{"vocab_size": 635, "hidden_act": "swiglu", "rope_fraction": 1.0, "init_std_qkv": 0.0773, "optimizer": "muon_variant", "warmup_steps": 200, "dataset": "wikipedia_en"}
Each number is 128 + 24 x the weight over its row's rms, rounded and kept within 0 to 255. Layers, rows and columns count from 0. Numbers have three digits each. The size before them is the row's rms in percent of the matrix's.

# layer 10 MLP gate, 320x64, rms 0.15, rows 100-313, columns 0-63
088:144092096156141105127125125128116166116111118142126124139156158099123132124141134125165114146138110166096171091136156124157153126103148140133138088084100136159126095159101138186086178122138133
109:141154132125122148109101154109083153135117133143135150159105117142128114126088106138061115175159151115126140141098109144124177166133141115094121117131099123117115075088141112163092139153116108
103:116125120143135144091093152135165098145141145119103088136089138119137148110161096164170139127108145148094091114170113097168107123148087164167102139105147132116126140129108121082127166127118131
102:091104141121134118130115110107146123101147144093110082136127118124146158127116111061127127135073162154120147125139117123150142111107131111168104173162098115122168133095106130183110131133139090
106:105115083136148085116149129112153148148095140127108113170142160125121119143110090160142147174121130106148182122150146172108127090143099082113127124183129105143148150156142128142140135122099123
098:134167097140150124151126149127157114132124167105138086156152150160167158154144141112080100110168146144118154152122061129091142086114089121123141130107143110127157114116132110132154123112106147
101:099093146132142132108128111145165151172151124110112165112128145091140135152123132101096159141176154136095137127111123124117171110118128134115144150113076117175107130122093164182136160102105123
099:191153165103135099126137100150073121146132145133124125163138099163140144148129150205133117139105139157134131140127150125087172124144103159113131120133133110126101132145146144132153131089098111
095:106128115133143113121122090078146153127130146114139122146163127105132156142107167121145156079129072193127119080144118146146130132112099120126128132112125149124111173098109165112147146138170093
099:146101112149142173123138109116112124084108134124133123155095161124096142142145114127171117132171156189129079126154141117109102130158108127131122116114096137110148137115139148201105109120093136
105:117163160116121110069121143167176108133131146134072114094119129156130179104125115127106119120096119172128113166095112163135106100108107127140145108132151135137132108102112114182123124143121108
109:148105085092124140166149134134123109108134136116119122151123123107124116134103147161149138129126164117140085129112146188106144147148075147137105130121157140138130134191156141152073091123096101
099:116186086128125099099168134086091123141145154110090129125119123095132119091104127128141105173134158147134104091164107147118138120123095139141118126080102124151115126134105137130069158126123109
097:120162123134121106113122105120151117124125158131104141104141104108108133101131092142096135139107170167166133171128136121107110160135143074058151097143129177137149119139153135140101116169099136
102:103112192112092091120131144154170137122117127129101151138146152118105146157154134121148113139118146130139149138074133137102089145121070136120124149150106138177170093086106116153130137120117121
104:104123155155106053135099116155123116133133135115165158147132131119115182113160113076147142175137162133120176131093150107146124113152130109167120103138123128161145141121108132141103146154146132
101:094093147167083093095122127101119145105151113094071132132139174116119118128155112138152133124146139114149116097149167094128151097135132160143105113157169120120122092132105112094137089156138136
082:125126119122142128106140139180121107096115106135106145074152108107109109175112149157151123161133124125118088128111096114178129177117107148128094111126087129108104116086138144121167100101095122
101:138153101125095136091138140091118125160088153138118158128173135086098085163116151091134090152158104128112115138117097146141157120146152098134142115125148098145129094150119136125072154102113134
101:141115142163119098134139177126160150122120133140101105097142149155122159148126155126136110128127096087135145118107152088145095089132139139086128177125102127165127099109086132140194129104107140
090:093094122150164133197124081123165088140147113094133111159098142141096136098151098159142114131151141119137146148123109106117090115125084132121101125114160151131148116157144131115154119163104152
103:108176107095098141114159126118147142160129162144136176138132149138085096117098073122136090125091120089163138143146140113138121107154121133120157104102168130110145104164137099159111114141123110
113:088117131142097105082098079135131084136135076184080132129121105137115127155118112124121144124123122149148106110108115106158118130131183098132132098157138130114173081126108107126109128136146131
088:078107127127145116127126083142150146124138190097118139083139153104093140097099163119133142131109086159114149113128115127155107129112112182107115118156143124092137087132109124105150125112088104
089:151143083135092151132108136101139136164157157100117133103124161149108122173137116125103116155196132176129098094121138110137095146125136110130145100121102166123170119095127137151149123101162117
097:126139132144128127099105119145117118126103110109148124132144127109136128139114150111077138136175110165141084123141122093129137119107091189175121157150140145081062133134124105164139172141126145
106:088148159091134116069110123110129111105138095099149115076129112136144148138082147114139099102150136116124077126115141127171145117167136091112122110115145115124091088107126122165139154147133105
106:154092122175122138116139119130166162117134128106112142138130099076123118093106139153138142099130177103090115088112147111108104150179129142140122100110127163132171134166114174144115125162127133
099:121129149116148094142146160127120124116138157124129144118121159133161154157111135172136147156096155105168065121123145130157105158147109167113164129130120128177135167188114107139098149130150116
097:082154127152101145141109134096110159137113105094066100110128147110137078134122104099144129164112166078135139109178158139123120104124119111148149133122118145127149151109142162161094126110136111
112:132106082147120108058101100175134106151156113129123144151138132168118155171151107137105118121121096175122144132111100108165135129141143118126099140153107147101140147145112121081117129168101120
106:116138128114125105147093172116153116115164104120152114145146178141149173105122126078114087121129144077127132131122142099104148144140128137094130120113140127115165187118092110086135091097127133
105:176140125132095126124148124124162114156183102154119099106151146140143106148129142167125108133137119134116162150127135134168070079146130152129102121142140102125112140136129139195104129139090164
102:124153160154112078106135163156147130130127067133136109090142101112080147142124114161126096125117164094134119102069141108154096100153099096135130160161147130109111127105140141113117127118115136
105:116126137115103128138170100084139177099131145151095136177127129129137133088135162118131123172136144144151137106095122128140122173138062125097105108135086167128148123153117111141109130162134147
098:136127155121115159144139128149124145134126126141134114124097149125118118126170105177138107160155165116126120159109097114145184154113135144124123145146074153139158119090070114102119112182129086
107:112136124101115141148116109103127103120178160170154094155110180167121111105118131111082085133103112095102125127100158159132117123150127108152103149161167130110113147170120128165109112125119144
100:165103133161122162181109099140123134134144142117097105171161177131102108125076119102130150108146171138115136148108093134126109086145153141108147077154148124122102114136108106129145123138102110
100:166129106171125141159123154151092157171139125125126102143120098119125116115119161135120123109134122159120113155164154104160144114128091189135089141133080092120106091146100154141136118132085145
095:101108114133109152148171148112133127163168183128063154076135102116090107102126151160150115107107110148136092141130109135136130155109146106126123146141146182102099149122117124120110130150125115
091:094133131105141119125093098145123128135177154130195096128161124122079146145129158112105106100149154148099148113067118080138105140142118126149151130115137151131105135121164140123127120096164113
096:147125147118133139133141161098090107146118059125125115147125140133131110142111183130128151123144055163139130147161161143124137120111164117125174131089107148112136176088118105140125137121110120
105:134156145097104140127080127101145094159097115135106063111140127103078144117141094135128116103143132110161146132122148118159133125087116148147132172159111130160146154149102134114159117094110090
109:129169152143087160120155150122129095138131147086124107153123142140141087108081112087107145122153149101148117160144170125093128063152132153164118113109124091134135114149101128114141101114145126
091:088066107099096144109102153124119125161142113122136068140096103113142134102118140136115091106127147137161161107148143118153107089128111114123115144105164134151084080129149116125156098148122139
105:121144129139139100126105135104128135124112109136096066123118104155105148139157116088121143114176155134170163138137172171104155132115085104150133115180128150139162148137157141133136170161124129
109:115137177134150143136120169061103119139115169092133144135150087100126160107110121133119131101124134106117099116124141150158126140131122145125121122104103081165141104128110087141104163167087107
094:130131139078160130155112146125101105098104141138130113104133123136135124152082159145136163105168164149126119116128113078140104147146124098107144136061149118087136149106127107155088116112173133
093:127116119089135133141119125119136119116076096101096131135124150113143179126121102118150118144147129059112083118118135107121177101149120132117091094142085104126120118090152163176124129138110106
102:109153134140121100139101118121110162148180166124139140132083117112146122129148121117122114115130145108170103154129177119065123110134131112098080116109108122124114064109129119163091125148123094
099:110145140170137107111130139144127087090115129117101117114114171114089117129132127071116139123076121145138116135113092099102126170142138134114133155136145174145137140155125092122150082192120127
099:121124074136095167142142096124143112117107128132104141149096166132129114127111141137156136136144131115119080122184166115151153147163116116168162145132147117128181079130142107100126159135099100
103:122114148120162157155089145127118158113093108121119156175119146135159098105103153108121136118142131125105145147118074115138152087116109138137131095113160114127147089115122111094092196108153116
106:108139130133110189150097128137120149143117142109097132141130135101112133136141169126104143117147131140139097105088115091171121135199117105166159088096136158131128116174107147126151132098126157
096:147158097104096135146117158120096128127126127111146165118129185106128126115087134133097135100151137146125112159136104132148097081147133141116105096131167124136171134063131135119114164078103126
106:135110123164109119123130127143114182115142140092120104117199123122134144102160161129142108122165116107142130136162129085121102074157139159127115097145082131135153111135140148122139153075139142
091:153142176161146165112120121109133096148102147133138138164134150141154096151079113091089127098126139108111114137084132157119148135113123148124088096134169068113159123143137138124133146124089147
101:122125113129110144112118142052147128172128108131150130114122108114153133165095096113115098110165175076143065121145160149093148144132145148150131146122133130136119129137146138130149131118133074
099:120126117131113155120097130120126203146095092143097108126098118138149158148168132143084112121162096154168086143146143125139109169140115153107148128121160100152139131173125137130091125107116114
089:132132092084117128156182087141124158129114068150149135168100136129113131157113141104141128130136162118105127125130128125117156180120113121110138110116157122137082159108111126141052114126131125
108:085144093133122107123140133120096128152114125137086115125122164116133127135143113122129137162142095138126146097128116187106155140106089104167088166135128105126155078149144132173132145162177109
102:136152135129103133090080135150123099134132111132138102116159111144161086141109128173092155186140116091133131126178092103132148127118155156136124130145138150144179120135138102135157104084149124
104:111137143129100107125121123137138115096157098112106112175157107127145103144123121153135091127148091123088129075193090151127153109166108172125108125118124166103110146165117104121148110149147123
110:094125108095093119105127131127119123115123134109139121138179147097115135115076093128124145092198169110101144102111122169129131147159108148096164136124125103144119088128133147146120089147151100
092:160092119097128091153159134088105135117141110119099109147144134140144132172111111158179098090108151154115098121157111144094102123132179111131140128117138160098106144116146130141144085121164097
102:116144127151135092155124101122154119150160150132151144179158160124107168126140126105155114142063117130086119108139133096100150169133175152154103122106149144138168122146103110110112156155113128
095:113136164164088124111150165114158131144091124116130132162116107105149111155090088068152157139098150138115111134130148129117166113124123119113085102127121096132128103138092089156141151126127178
101:147140151117113081106166124088083152110124115119135109109120132183084144116131137146111102183100171120152148167137126122155136122151132131141127143124167139130097153130109159105072141116112119
103:113130149158178145146125110099139095146109085155125134143079156130124128147117091139101099155124147172150119093152091153089110108158136093141139143104148098111088138096127106155150138129146113
098:100111160121119087105134154132148110109140162108172087122142142160145148159166151123150108118116140129131110187126111134106134159129091130128183121114105114162157159108114099121150154144146089
091:176099144104165143154123099146170140110180128124142129103113116114090126121136147122153109104117141186150118127135095125098117170142105121119084107133108160098159145115156145115148134145156089
092:071116108165159135134103096151112119068153110099129099115146153118095155145103154163120073120134105148125098132096095111162128157124115121124141120100134164122118174115120131109126121124146103
103:113114124145124160112135153158121136128115089146124112136140158071123104144148152159101113107137130122154064095122095089131091102135126137110135158107097097121153144178147094081111123123148130
090:130144130109135126118150130143121110138174156152141140130119085174103171160112123134146152151139078125143083123156144089170099133138148155145131087120156099140135167110099092130134172142101127
103:156113142115124118143136147098112084176108107191131157119109117143111118141136103168083179122137141152164132152141140131165155131146136148114157139105165108141118144132134131113161164164166128
089:101100116117141133156127153122099153138084133129121144137112113182142148145098127107127134117136119141125126187097144113107140114111109102068115151155148088170094148133140141124141165136115063
101:154100071147167061120126140120091174136144167123132103154147110144138172127133127137118065115122132135106151126132126119150148148106135127154132088142142115167102136146101143135131111142130091
111:094110139124101137133128172141128074089142131172129101161118142139129145114126137114125120141141124147150111147079170130174154134128063105130133144136085124104127108167151115077122151133114137
100:132168095125169123189122117132142114090109175162120139134107158110150095147160112161149153141115139111157099121121112155075171116117147146101126099137161104116139151132151153143133123144156121
096:105131125106084161105133133113122143133115099157139199105117118146143112177117104144153134143172161135097103123110114134117174109121146154092155125142118104140120128151141091170106115174114109
086:151084147091108178094114142136143139111113157147098142149147124129120081138107140153150122093156080090107152136110130095145148137111133099147079147118122080133102151131103111162154116142131126
106:146114066189139120111102121083106153157126164139115122120148131116133110093159110152120078156112125140097153103159160143129111142125129129150148155141133156123131098148138133108092146107149080
098:170113098138145108067155095155127114165131156104128140160144119159125180126134093112110074174123103125112120114131152122151154146149097121130133153115131133080147110122102108149127138169135126
094:112145117132123145170087089127107077152138123127073134120129173127140157137133107160140140097129115115144139131142130113185154115113162127163120116149078130134129129141097121103081151153083118
103:117134147104115163172083149146143130089174105126153097143090123123109144141107109133127143079186116113083118125131124114156144101153082127123136161135112131092134116150103157101097119118127107
099:124159136132114138107090155138149107122133132121138125141149152157100122152188135115118111083139061130105133147102064154127149126154094130139099133138163141083100149128146082134122108135116128
094:117113151146135129109133193065123151115103134149119139086136105084118132119159117120119148133095125109182100118127093130108106116145132099157126167123107150158086137140100134112154142102159145
104:122114138107131129134104085146129119126104067117095141159083149130120125173161128154107136122178138105142165176100125110144116111149107124119150095119122118098131134152140081137132124188110140
103:122109108140102152148163115125137143134113140138142185149143168135126137124158161170109112175130122134144147188136125151087152115077127127148137118138144132120105115145114142157096140184092161
110:131110097145131092080061103112161134114136103110125171145167144118132146143120143106119124119133142137151095110163143158101178124114103151119128179130119123121143176132078126120102140118120119
102:190179144120097134124117151143103125111102099086136136167148126086154121131112114087158153139091091112116127156103097114108119089128123137179130116125111142112149109107160134161143107140137122
103:098118081136122138165107101115105106100089130153147130080105094139120158135133109151153093125133092131181126166130098097146139118158073111137124131109145120112107130139111170141085128155126132
110:125132088165126153115093122142120135148143118094115108133140113079097136099116153099141092113152064115106130096163142139091127101121132123138155126115111128166117081118097153116118172140124085
108:117155109131127148113110112131135159163116165169136082161128080122107130130076139196125120164107149149106125114118166105130129119118092094144103102143111133092150103118102102148112149123116133
102:126133148119092113166122133097141160138131151122136134148140150153082146131135098135130096119130130107132104170091160159130168135118109134085150137096155124094114129198111134112114086121075141
114:125116100134125104094130142163139098064088112138112122097158141115106130162101101150124064127138166149141106146170096101149136154170120133146130130142133095140098118117132136126114148127149085
105:153120122106122092146160109139085117105115144126174111132143128108127154144100089141154114095127115101117094145142135149113173126165149172124124134132080117139104065163115076146117121139135126
096:136079130138129126138100146134137134106136059140149133132134153150131104123119112135132100137137105137087144140148103157136113106155156151131163110083139085121126079103153134120116173149064107
115:094107132167145103148127179110136140149121128110099134140096104064136138141121163129141119144102138136084158111145130160145143143168135120127135117126151078159131072150168129118125091130100113
103:107134129080105139072090104162123141137127143138150145135123114101124143166097141128110110123184153106137116122115158082102133101130154110099145137089124102120136144120103116181076119143116105
097:102084129125136134091110105135113096104167088120157109126123117114118136132154158108118086144098126126121128133119128143103156124164139115160154156118061132135139170163079180110107118148116136
104:190107087125162133105118168108101164153121139135140136127160116142128135149133102150086164139101102149151114145112130139135135092111131159117139117118096115102092094169093124147177157127114147
108:132101112140128099122063113134125163124101130089165112134106167119123145134127123110159127125124102148137130129076142133105148146124134129094209104175117132130150135104131132161104162154138150
114:159143113094131138067110105100135127122102126130115168162172151109100143103123112115117113091150141162151143139155128123153139126139136120136156194129132093143163111062122127119147130157139121
110:141116121117126107109125192126104172116157124136136152101112133130156104129109161149079153151142131146132120070098148125146115116146084178186129133150152114094100105137120130118131155142112118
102:100157110161114134127113141088149154118145159137130137135188145081110157103113104119122150181133147151137114140114131170136102151152151138145162155106105114162162138115077151131132112098128099
111:129134134115133126154159113118089103138154168123160095128140106118096076140120116164133109161089145155161112149130113081163171095171152100093174134134143119124118113141151124149126126107112110
103:108147147150113116152135114149137149108107146116138112088136142101111131168121117121154101084098134094142148175151095129143155080122123122176148116132153117111117134133187136125120133123076071
101:105143100148113150117082125110108164165121138120140145125102161129139140132136175129078117114109099143097133164145127086156122130106101151117107151162168123074089143102153119154141140157103123
090:157144180171155132146143158120140102146131097130113135119133151154096142143104125083109183112107133168123115108129124128107108117147088144137151154120097114132161135101141126106127130172058130
103:150094116105139120090098123150119154146117100148148140114149169148121114113122119122077118087154160101098069124125152130108145130147102123153135111128125139133143114107156100104123197131083101
088:127099139113171138130123115116168134118118106149083150094139170140080120125111161102119159106162122193126148128132108097142110104076107124100126111107162121124111105105108146090131131122093131
107:116107116113131151149151169107094120139083133157125123176135127130134136152119134136095118163170149147121171136151152137118173165143079105142131114178086113142110080113127111152125146121121155
098:137176122109088137145103124130094117134119168119122114123117121096176117140159115138118110096126127118115114155122085116139103128149097135130152134149113127102142184154140106118201151175156101
090:140112117117137180116149160135108128140119127122133110113128107080123095104108102163161119121137131116183107153102173135161124121138129087119180084137151120106114106124172112130094153091145145
094:115168108104158144144101115164133109098159158130099125080180105105134147112142123101076113130090107144146136115115113115110097118146132113138108173122164131164123152096118157096148091121136119
078:137204090123112134125128105151092111148139123149138159082156162142159106124136107179125138126132173128104122153118120109097109158117139118133080107133123086117086136129130120150142133119110169
101:151141158124121098151133164089173178141129134135155107162149113075114143107161124154174114167111156124154125145164152116096135148119103126148136152119131152098120146146142121128133107128183151
101:152115111159113147184115098118132111092131139134130086124131160093143105133161066126155108117121118143125111106138157137148067096143160113136119118124096077130158130112141124168098142132142107
105:131095107178128118119153141129117143151130189130071167127147117152117100156134137129122108113098134152119102131101108145108081143120100151155138095150074150170124105121127097141106151144136144
107:083095150115133132109167140135118105139088147091101136142137115091096141128142091097110092134108087122177162139143124138131141156159138166103163121111139154139133176133123171130127116157139097
113:097130144127102091118192133104122165119085157115117140145119132142091128099131182115120110155114130149115088109101136129155117114153095136129165091129128136123133125150144122097170167085104105
106:157111083093087140135138133118170160158101128148143174136131131175111103122139111089103096156080135109108105120116139096141132111162109098128145130105147143137124088162138131102127137086123097
102:115132119105061159152122125116147125129152081129132111164115151103117105120115113121136125182147095125138127142116123130126094131141153119075146172095171149139114153125185117142132079119130127
098:198144119120078113103122160131091107100102110170143164149126112100140123113134125113155155149104105151144131143143110154084144094153136097143127148133132106110155115086142144143168140141109100
106:099115150120118100090115165124103129104110082131191138085127162125122119135145126105135120120097115147144135151132135100160148099148111186167143102159140109125089145129180113131147146127108116
096:083139132122108113089124149094131153134166157091160109148154122139136165115105118099090099120131103169126130147111156118142117072131140120120151157132137110115076184116104107115140120090137127
090:121113148092112118139169146148151070115150142115124173137135150150148125143164164162123093164113156138178076138100123125137120110143096119153137150138140118129106138167113153116110161115120170
098:065117124103129130115121161095155160158152083148127114141132144103157163130116159136150123175131088129097121124128137080105144131111118120104097121077128152110078136094136134152124138135102142
099:115143150107152146135109120109185142132166128126150112130158113116107095119114114111136106119129160075128113177120126160100139073137131140053109155149154116132112129113145149133096146148103104
106:102090113126143104110119153102107091163137122147110126167145113172132122141130103118167140098165166101106157164132139140178118121110098206119153106138122135110127134119134132124126144154102158
079:108151113133126119118119061119110141098137156103120082147141171146111153140118139131155132115091109162147146106132156080109091155118133124179105134167093135102103151142154127129119095098142142
111:126146176119118109110151151156101144084096145144154087123142155109112149140140111111143101082115099162116113157109087180108137125176135127136123108141169150147129123096128123112136133081102121
104:093156154136128130119127162103162079134091093149124118096133090117144121157089108158154116142109151121150139122127082145123133189143083144080154145120113135151136149155116143123136123142165144
098:120138148130107090115128129146099113094125139084104116107135153074159125133142131125134149185100106177129116131157101160130149089121106125159102137152123105150178150150157101104128092123108147
088:130127129160096163125101100124122120138115148105112124110117084097128137077143158146149165110120118091156118105151161109103092128141153127160134104135111113193129108111122100170135149180140120
100:128124129113148129108142093131138101119116098130083135167113126106087138128153078087160129108118134132076088088119138144108129111167114150161148125102108141182153165124156151111126147146139102
097:094118085108128129094155155154130138122111088163065149130148127133141081124156151147145113126148165121109132130138108127188139144107130108108137106105141140158082099093159127158135152144130142
094:141131104121131133170128153100170143125105109148102122138176165103128127138154151121152165140122148143196101134124123100145127115151121127052110121118134133157110144162142122127117089128137176
094:108149125128092150138113149115106089165150130131150115181126148149092142169190085142157098139098121084093131138128113128105146098130147107113146165124144154107102144138159109113101123146118117
070:165080158114086137122132125136115120153124128099163161114111109161095124144182133121151129110132173141114136090088129103139148149104127110120130130085172129132104152154149089098136113137151163
096:092112129095133085118152150128142082157091112129114099141102138126106149146122126133161102165136035125147126083105124162146139149116103139123117148104135122143107111136104124117097105152129143
092:112130106108125078107118147140160090118130123119132123100128148118125118131142077140131111139103084135090147101146151138118128103103065139078130165136110147080134112135121118111139086138105181
099:108074144150146145130131106142120092073140140141135097047134166125146150164095152147105150135146132143126135166138152132126116151175126137144092107135117137171148147127118134139130161130114149
102:077108146145128150118124115103184119156148122142102125086107123097134142119076095085152105136158103110111151099127144104080129122127150122167135137082116136099132142113097127139117118173137105
101:148137162136105112107119141084101172130126125155139134108078147139111151148115113108094111108102138121133127166153185159166148149079129117115157151091109092144123135110131092152118114147091122
097:098155094155105095119100139144116139120140079129135127131148126120134161142098116111198149105115174086133155128141185125129114084140095096185145139123152133142139135100133127133125122135144131
113:092127104141122140146124139096148109113112128130094139152123145088120091150130158154106144098169139110114098160149132132142126095131138142137132118132127123120091133132131080165059144180074097
108:113132148132130088109115142126164148154160126114153141116143098089110138119145127091180120136105138089112120195087115149141155109143090139089140138143128137168113104076115110114118158124139110
099:152126139128125134148153111141115122167107137139130104191127157134111105150098126144160194118145094165128099153136075105108118134133137133152139168070112134103151139133145096090126110119132132
104:095129113089126112138140167115076095125123132085141109150164120165114159151133115149136164189098113098119114132151126139106149113175154148129160129111122127149138148117112162113174142146120099
104:118145148079111128152136099147141127147158145113136100137164145117075128123138092111143138122084132109122141093129132098119127106139088132101120157173103117120165086128091086178129130091146143
107:162108123135148145137123141142113157112106147139125096131144091090175143109121156141147137051179120127122130161125143116130108124146090127146126107090159157101163150173140149110151140113150150
106:106128066129098180113137111104132109107119152150094123125129139100127160143084125162118160134109148170120119147182159106148110138169127148106132124107106158149161127109145140128095121098147156
095:164177116099156099122143137095136153147095127111172106123104114159130170129137084132098126161152132131146128132151123125152137111160168117117110132124117117118113075148118156110085138088108082
099:144125141091153167136103137129100097202099137107090108137133127148127121111124158152155130152126116128134130136118104190106074119104153132156135097136110121141099122084105133100090124130114147
103:139133129156120098174135111101162121148173104131132089147127146153140102144108129119136127154079080152167145131074123114098085100126123134149167154104148154126157106142126152124099149109105129
100:149073127117124160149172137058120136130128120125087139153130145118153146157149136116108094119129102138135157152135111109107143102114081075078132148100153118108101125142125115151099139148108139
104:184104061133108094095102097140121149131078152152141103141127145155156130172127129155098098134110091095129121130122124119123094159125121105123114157144108119144145144133147103167124146142164112
101:183105128156134134147111163148154105137101163133159136127168141113149141163138126088145116100099114098107139125095124115146142140154107140202131101135123105141116114122118112120180119086157112
112:108141171112157124096114119124155129172134115151145107125122123162142167142131070123145152133136121143117119103155102074127118080156115156166145120107101167109115117135147068116163134140137133
101:155139118140144124137167128174150147158136122141157112125159159149128117093108152141123107148168114124173119187154158130131165101140158112162130103081147169160094149120124127161124148132147125
082:097119097133150136149121105153133141134147129142127168124103124140197127119128141164130127152136072133115140138098101125178084125115157117168160112120120114096111151096121084165137117136171117
107:139134088126094125174128139111153171171145104135105091159151149143130122151107105150152087164116105147142111133105135143105151131127148058116159099126146144115127139144133120115066109126107125
087:118139087086135118169114097142105122132153140123117158154125179168116145150180138150156114113123141120182145138127126148139157084132164126181096136157146109104124125154106137122122106118160140
104:099103133129144132163122131110156156133154159128111089152123156118136110166103154111103116147092096121136142110107131119167121165158123120090128138164146142146148086119157143064131158152106172
098:081159151077141091135136147108101151115115109116127074130112166098172135107137162135145145119126109162117111092133134150070162120118114092085141101125125153103143141150118123126124125136151107
094:139102141178094090119125111124167130158165184142086143099152103115137147111166117150133106175100161132142128112143184117140137150144124106159138133125142101132130155149129132156119115163101126
100:141093151101113121093140143193076120153109118149122145141125142130134161109147123167123126140129133141115122123083129107102113077118135157167148132129121156099151096149111096096149072121132102
095:118115104131152138095155120129100103144153113148164100142134136088131106143131125149149131134156103171146107098152097137095151159112136083141136150059105130157143123124086155148134124172162140
101:146130115135116122113110131160121070097118054126098093141140160106111117121137157128111105172124115108098146099127138128107123137136137085067152134122094146119164146093100144125104118120115102
099:117117171111149149098115125140128158087114105121177105130158138120146161140086107155102096130130093128138138078151117117145108117128122135129166170138159129109163181111089144130134170134119103
112:124140145099131140139167154111140151115139167124167122156136144116112121161108120162126108152098139085168093166138116137083149123167069144126109138110101119162112128171166108133136099140132153
108:143125106118112143109155128091164117165148140131141119125138159125124102139120104165137112097108114095098183140139091130167119128129088166123135124148124149113131196179096144156144124116151099
103:085103133122130125144158117119150092120119093112112150130129171103082141165121123119127152141115124127087147165140085116184117113135082150109144156161095104152100139143111157148124096148098143
105:105150116113125133147145158108081139138108182124117149139116139134084099141147128132188147106117128153151136155161142111096160119164131157139148084133109169153132135146135162152182140140130103
086:117139142116130169112108101186073106086155187127152098130149095141136100142117163135149110128129131142149081159135113123153132117150186126117106107117140124139127107138122166130093107134120130
094:166115118171129145105122142136129084148154142099141131150144144137135145120101102078155120141122103115168146201126133154059130086116152137159114151149125126122154125147130118134100134113111153
087:165110137126124169121131125154145095147153112141111145067128154120165128146115159135112169058151167121130101135113134105118148114131119110114111104100125142101110110099147122133180118138094169
092:112129152158145111119149124151145138101143066145133110089100156118146101157077127119115074138145092135157114126141120126158131163116117130123108172153099135101092118185146121135116126163115129
096:151135140153137104121111134135126149124093104123138153127154114150141067129166173116148095127102117116129145151064098114140135158123141118111147139167113114168121095167107083155109133138123086
107:147082166134142158115146111143134111142086146135091153171169133089127100132130133144172131110120163129093111125138120163132179148157163103150145120148100129114113138166131120163092123150133106
102:122100161089153103134152074113106137112086132131175149187151108147144124162158134131120083132133142156157109139173117139120120070127139134145136123122107140124111150092152108150117115147134110
104:149108098085093133156125138111157115127095101131115103177130101119148176123108127090162150137117115123145092149144102109098192135144124141079164121139115119152138176130130130128125106140116153
079:081115150109155111111172153095097161089104124111121118142140103154174143137148151090157135112099097112123129136109109126181098141107116115158145105128103125156134160150125114112093094112160137
099:108144135142124157144128165118124094178127152117103150134145126142082118135113087142197120111155167097109080098146164140135129172151090139140151145121140143143160118103128150142112126148142113
101:139162156114133115125101096148134119122110131105109097146114120128154116173100159171120127094129114136111162117171117106175168142134145169142162158152090163141129168109152131114130153147137087
104:162139123159125143137120126118131089110113118129117085128100132107070172099165131118107142074118169177118096130123125142145115114141138082120129119162124160160153149076118121101131133112107134
098:140103136148137179165128144122154159172117109132108130136139124109127109175079114084139139097145148167147154162090115130142164087105134114152100148131164090104125106119135159123141138152141148
103:151123146086143110145123152129177096115125157140114118171136158099134141110109107109169180127120090111125096108080130077095141132104122148108120128102120142086149117090100127155138106129105124
106:119130119130129121146137162091161152100125087143154096119148153129157089130118144137153134089121088090144082179146123183120134125118111138121168101128103128155122096110095112158117099161125133
090:120115134165102123131139114146139140123166135161134122067094117081127104134168158114107195106126095157160126094103088115127105110111106159139114133152135115141139163127121134097134125154102099
101:125125123162116106115111136145109108102100150093146116172118094156102119168102145155134097100134159124103111123100118117102145108154122117171156093118142167122145074158148137109150157175132149
105:143088146174149167115115142127138101166088176120124114120111137107174109174087100133152121141143092145124095150129125135114154159129088165118124129140099139161104163125141143123104140136098109
078:126130166105110100151148173142143141111111127133132112115122122163123120103136101120117108144081087136150115156104174170156113143125169129158145104122130093147072103115115092138153121147157170
104:124071137118125120120149182135086129129132137147108152153156108143125132106109103129155092181121144137141071133136176158098145115117117131113132112090121089149099135113101115146163143139160104
097:161157099132167136123095102065118169116157126128151102121129135141124128088118159138132141139141092168135159132159146154105106120181125115129131141101104138152151114112178135141131155159111165
095:131113123129122100121115104119135120112120143112109079153148131158130134165155126148110080107132156083153109148126132127156143139104102167180096153148127141124146116189151151146111102141190113
105:146128103158132141149180120114115138130117121131124091131095148092143145113121096164154082147169143142080138112139112120088094127157094130124096109101088161122136122104171120152094099138146145
115:121116123119162151097139145108117114093124145149097107196087154144140087107130086125123137101144135131147126158125141126128121139156101129113110127129156148090134169109188160121087116149110093
103:114114139098126122117154157085117095136126122170100111101110164137110130157087109120095124162124127185104141112128144141120115130167161096172150162153123150144120121132160095178144103147133145
100:133114126096155152139132157066124132161137141149173166091168163124123154103135130133106151118141092126112141126128118119119101128116092136106132102079094114113175137143105081100103159139113125
094:118102114099144106080107166159123139151151149170135145099093131158102131142124135139111124150153135107110128142109099133146159163153123149159134144094112129115115173082143128090113147100111068
095:170169121105157134136121102132102120136136116162120091135126130143121137114102134143110111163146205123158132095151122124092098132155127162170123083119134116112128177100141114145146151098118162
109:116116134128185137106085126130153117143146112127111096173118095116173176089107122130124132151093148143090151129128142148145139137149113111104148153078195111147119133128129155104119142139109150
105:150150094117143084120117149133111113088136126135164117133128158187099123140114118102067094127120143135110116156123152122127149122116100133095123098112166125094131101121130143170139165184137099
110:180117093138105124130179116113103137142110132132160099134155158132108110154141159166147081150101092141118135119135105097124166125137144145096100144146098114100123124178138141134135128175087114
103:145111185130130125129115141115139118161130160157146126138123089124101136112102094142137109110094120167134099133090145136104129112114093099161111123132087129210118129082157107140105124112138103
104:102135108095126130091118131097109150108158122163075153148098104083135108145112129093132114097125141161081130093152115134165131129149107088144173114134109116135148120097091159168130134113129133
107:051081151155159132165153139083163145114109120157122136129147122125109136143119144104146090135121112083136188113164125119159124138114133121124138151108133133116130112107105098148086150138141117
096:082103132135128157106124131147144161168120168151152107174119143140169155163100156144093105119138150100153118148173165119120136158115120172138140085140135131133086119097104131132136123155114107
096:143128144152117122134107124098113083123103151092201125118145137133114146138137098132132093123169151109103138119109104110106153139090089153117134175127162170144108167109123168161134148126118140
094:121127120140114161083181109149105137115121158089126132160150136147109135099100065137103130121141091110130167120108145128118131146172122122121145102132150154079141185105154152127141129115151104
103:145152166102123122110106131125138136148157172133120140109130138167093171065111121102127118104103150102157099141075175156131146114135105134141154146179122149126129116105109111128117125084104134